config.yaml
num_hidden_layers: 12
norm: "layernorm"
qk_norm: false
attn_scale: 0.177
parallel_block: false
beta1: 0.9
schedule: "wsd"
dataset: "wikipedia_en"
Each number is 500 + 40 x the weight over its row's rms, rounded and kept within 0 to 999. Layers, rows and columns count from 0. Numbers have three digits each. The size before them is the row's rms in percent of the matrix's.

# layer 5 attention value, 96x96, rms 0.117, rows 21-31, columns 0-95
143:500458468516499511448509516517471466504538507490515499543523464417476505424489536561506512439452529496530520489562455465499538435418477486520525513550497516433506483513530512451460470504470508605465547558531495458531424484561501499537459612460499575421465555544487535541425506488481478513
143:523498477439477534549461523495533474504502516486531507513532557495517572441548530498525475480510464555425548487584531499528497480575494464531580452571555471464500468510482557457501428481419440470501421508532502495471514499523430509434454542549498456530456418476478526456480575493457511456
152:418499517511480478489440501477532481479515526514494539474481453484508432462482508563510523442424454455462546516543518442498558485495478531520528521527505520500541414591497474527523518534509471468553426425495506511501490542496541469450512494399508489408515501472559495564571474447481600541
143:454483525541475490498471458433391552487469471510500510499475458462496503438495488479511448539521540569501517488454499464496525453481508527440532457553476523587524504550483432424520520443609508497445515541503532499560476467555531390569580510485506486492497475560500514554457510493511478503
153:498490497494481573520503479557577518553563555490519499407539556527504506438522497450512482458570466568495448515469480525569476420456566478449552492470524477497475457492492561555522422500459510501426537508522522491514448500444476498461468447468459432503488536471526521579500521475500432454
147:490515500563480528551432493521512510454473488531447540504467491524480557542507460499472590429459485541473499443462509532469492480636458505493466484523462547547511431517498490485597519502523523483456448526506502421517512454371552467505501465467478520494461510447548495530528541461507538541
139:497472497464461532527545529555509529507471467546491493469544526488537483495521526521466444442532479419543561459486544454481537459555441476548556503527524445527529524434447499443437481515463518540489484534471481437503486552492457513512492530448523427555449478507354486546573511426512482514
139:495497480568496473525480490491499490582466546437574494513520492509536479500482497443492534588533499535592475512462437462526462579523474585420500505565482503439519489474514482434483426462460554516522452511443514551520527519567458465448556549524520482535515441495559484466504491534507565465
167:508514523535505484517391546479517490470527434507413542522503485401495483481519520526506541486482492455500518519585481506503456558561511531433429536437530462546510501570530520650453478483543491491474506523485504527505512531531508481395495497504529452468481527432469497516475528542455498488
151:549486469548498514483498484500551473430540478533548490566499477538511581514533479527485527468421490517497557490455460489482452490448507566517562590438476504437480453489504524495528523496485526495495535453519485550536505434573430460452402512461499602530520475529512491433532528456574516530
148:493469530536473455512458541511465538439498466515547500530517456472535554560503471453482588486533462499486469489614529534536475458480501511567482495506463410519558533539497456469453543517551469463514465541567490397470496566501489466556433451452491519505525432525480517513458424551472509493
# layer 5 attention output (transposed), 96x96, rms 0.117, rows 21-31, columns 0-95
156:469545471548453510535431460489560520512546518507474461506450556630502453501501466418534464479519545490506490501531567549513499482457555552514465451450535423486480449468452522501464570521482502551541425514466476461445561503482545513454536470500492439522519494569512470509541443546542476493
149:490472482584566584510570476486533470480528533470516465504458413537499481532544529489480497452480466455498500488482489535506460493506508506481496506522544491563552445470498474480469485468618514526413514534412533486459443439512509483580531481508449545475465570496543479505461430574560499471
158:500483448495540385459541542506483597508524505455460459511501543476485480471532543479498473469445514510517506505517487477491494536421541464518553453492459423521456521533582553591421516530535504482447472534528516495562504460542507526423502510457511465544524569508510466516488540585509419502
148:459475531478512502516401490523520463471543512508447462551537471500563461507518482497490537515502460454492493548573525545443538454481572528581544513477499508543505514507516549507459504486530460528598476434516533594459559519567500504471431498484464469484442450471384466515518527483478443532
151:460444613493543565489491481488543491459521556498513476527458587529460583477510483510485490502450485464454432501490422517495464474475546556438453527529461510482516499436493554475460569507509561496476460470474484552502450453565519494561551587501495505493513530469577490449562505469513498463
151:528592485434459489495555505534484506541522510502573517525510548452527496519540575520517530501524449479475487511423504495508414504460516487566536479506407524473472577500529572475472437495556471502442473507489496497556481484559499533462452507560559496494459540445405506463528453564545455477
154:504545467492480529448461511470531509437489561529531538562482468499453519528479487535515443498544493460486523518548554534507384485490540428470505585452528440564501492543537438494473565516490444474522489617493509497492474474512515527537561484474533540383487558487516499517470455502480490437
143:501450509545479391484505472531465465514433432506372511523466480535550521486542490568462502498493435468480521495525523564529582463515534521567478533543482537484514489503414487498483496487517520478440549490527566523451424524473557515555495527472479517503481563577442485472511500472491554540
168:465467473508517520497657531466416487479581495505530497517507494519491503521502520486517489465441524494457545463502495528501544468427527531498531521497480428444439511526605448458551498473541513481476434559501499460526486544464459489506537455542488458591509417503481543500578509461488509514
154:460499489501502485541464479542494492513434525458462472470479589443551451522511528521499499431514505490573454492559508446540440529558561525505441463529518420445442546451523491537528411478486502514527577515452479463464534540416545508502528502501572480534526554509498531449486461554563547514
149:510552496550521575511569513472544474499488461488477524511506512541507466550483485516492459568470465485424536502538445508503540530475519442498503475509511533427458520579527593518516478499463488510591459533498502480494538456449468493477530462498472530483363535451496513489444486614419486520
# layer 5 attention query, 96x96, rms 0.0849, rows 32-35, columns 0-95
065:562538485515528504507442475539488418475535480528512622466525569464505473508494532520563476437475461541485506447515553439494471467493461524497474533482425505476493393530530514458496533457566473464463536546516470475535418557554442519541521515514512497514428564548530491449522546530509475512
065:479440450455498557560481522583525469480508524438476492461503563444570538505480553524501508422490479518427580536515460468564418552493540509542517478476467547498526525480494494467521521515533428564524487537548474517444532549522478566468436512487491532475556476573447499545546464478519461543
075:465415565505488420513455463469448527478503469540500543501548440527563543565548511518521435507543539475497543523433512515604469527482456464503505522526516463585518485545533491486512453433503448523498541471583539499446534566514504486508511490424484452559510433483527532513534454482489541456
089:427527555500581546512510503477447521464487535472491418488502533507458529568518453544451514561419591449461491513504545493528443501534545424543518516518476472464476515427529547541494510472501519586489402459492522492484483409481471476459505456505508536512490553535510473527454445506495431495
# layer 5 attention key, 96x96, rms 0.0876, rows 32-34, columns 0-95
066:505456547552546488471497475451547497500521503497581460473518462556522525517496454457507479555471501553551476515497505474504555558509541497411480487486532529570520581530519476495530467464461459500416550419553480431613531506383508494523509513527468437521482516475544500537511513553497457484
075:494501531463463563478541494555544551542519491452508468405463523467458482529514482544439540432475485514513542469497489516500492513496436549487475537547577423421501475431502467525497550497523435517537479436526502535488482537453474529496546534510551499476542611437461514531503538429422478465
065:546474457454548452513562496544543495420488493450606487540502586487495459502575420518503475473499448521480524498565438525587460418467488468536491543465476511446479465532507574546440464499506539569512488439458470498507539484549489493501489512499522462521468599520519511504512522462466495511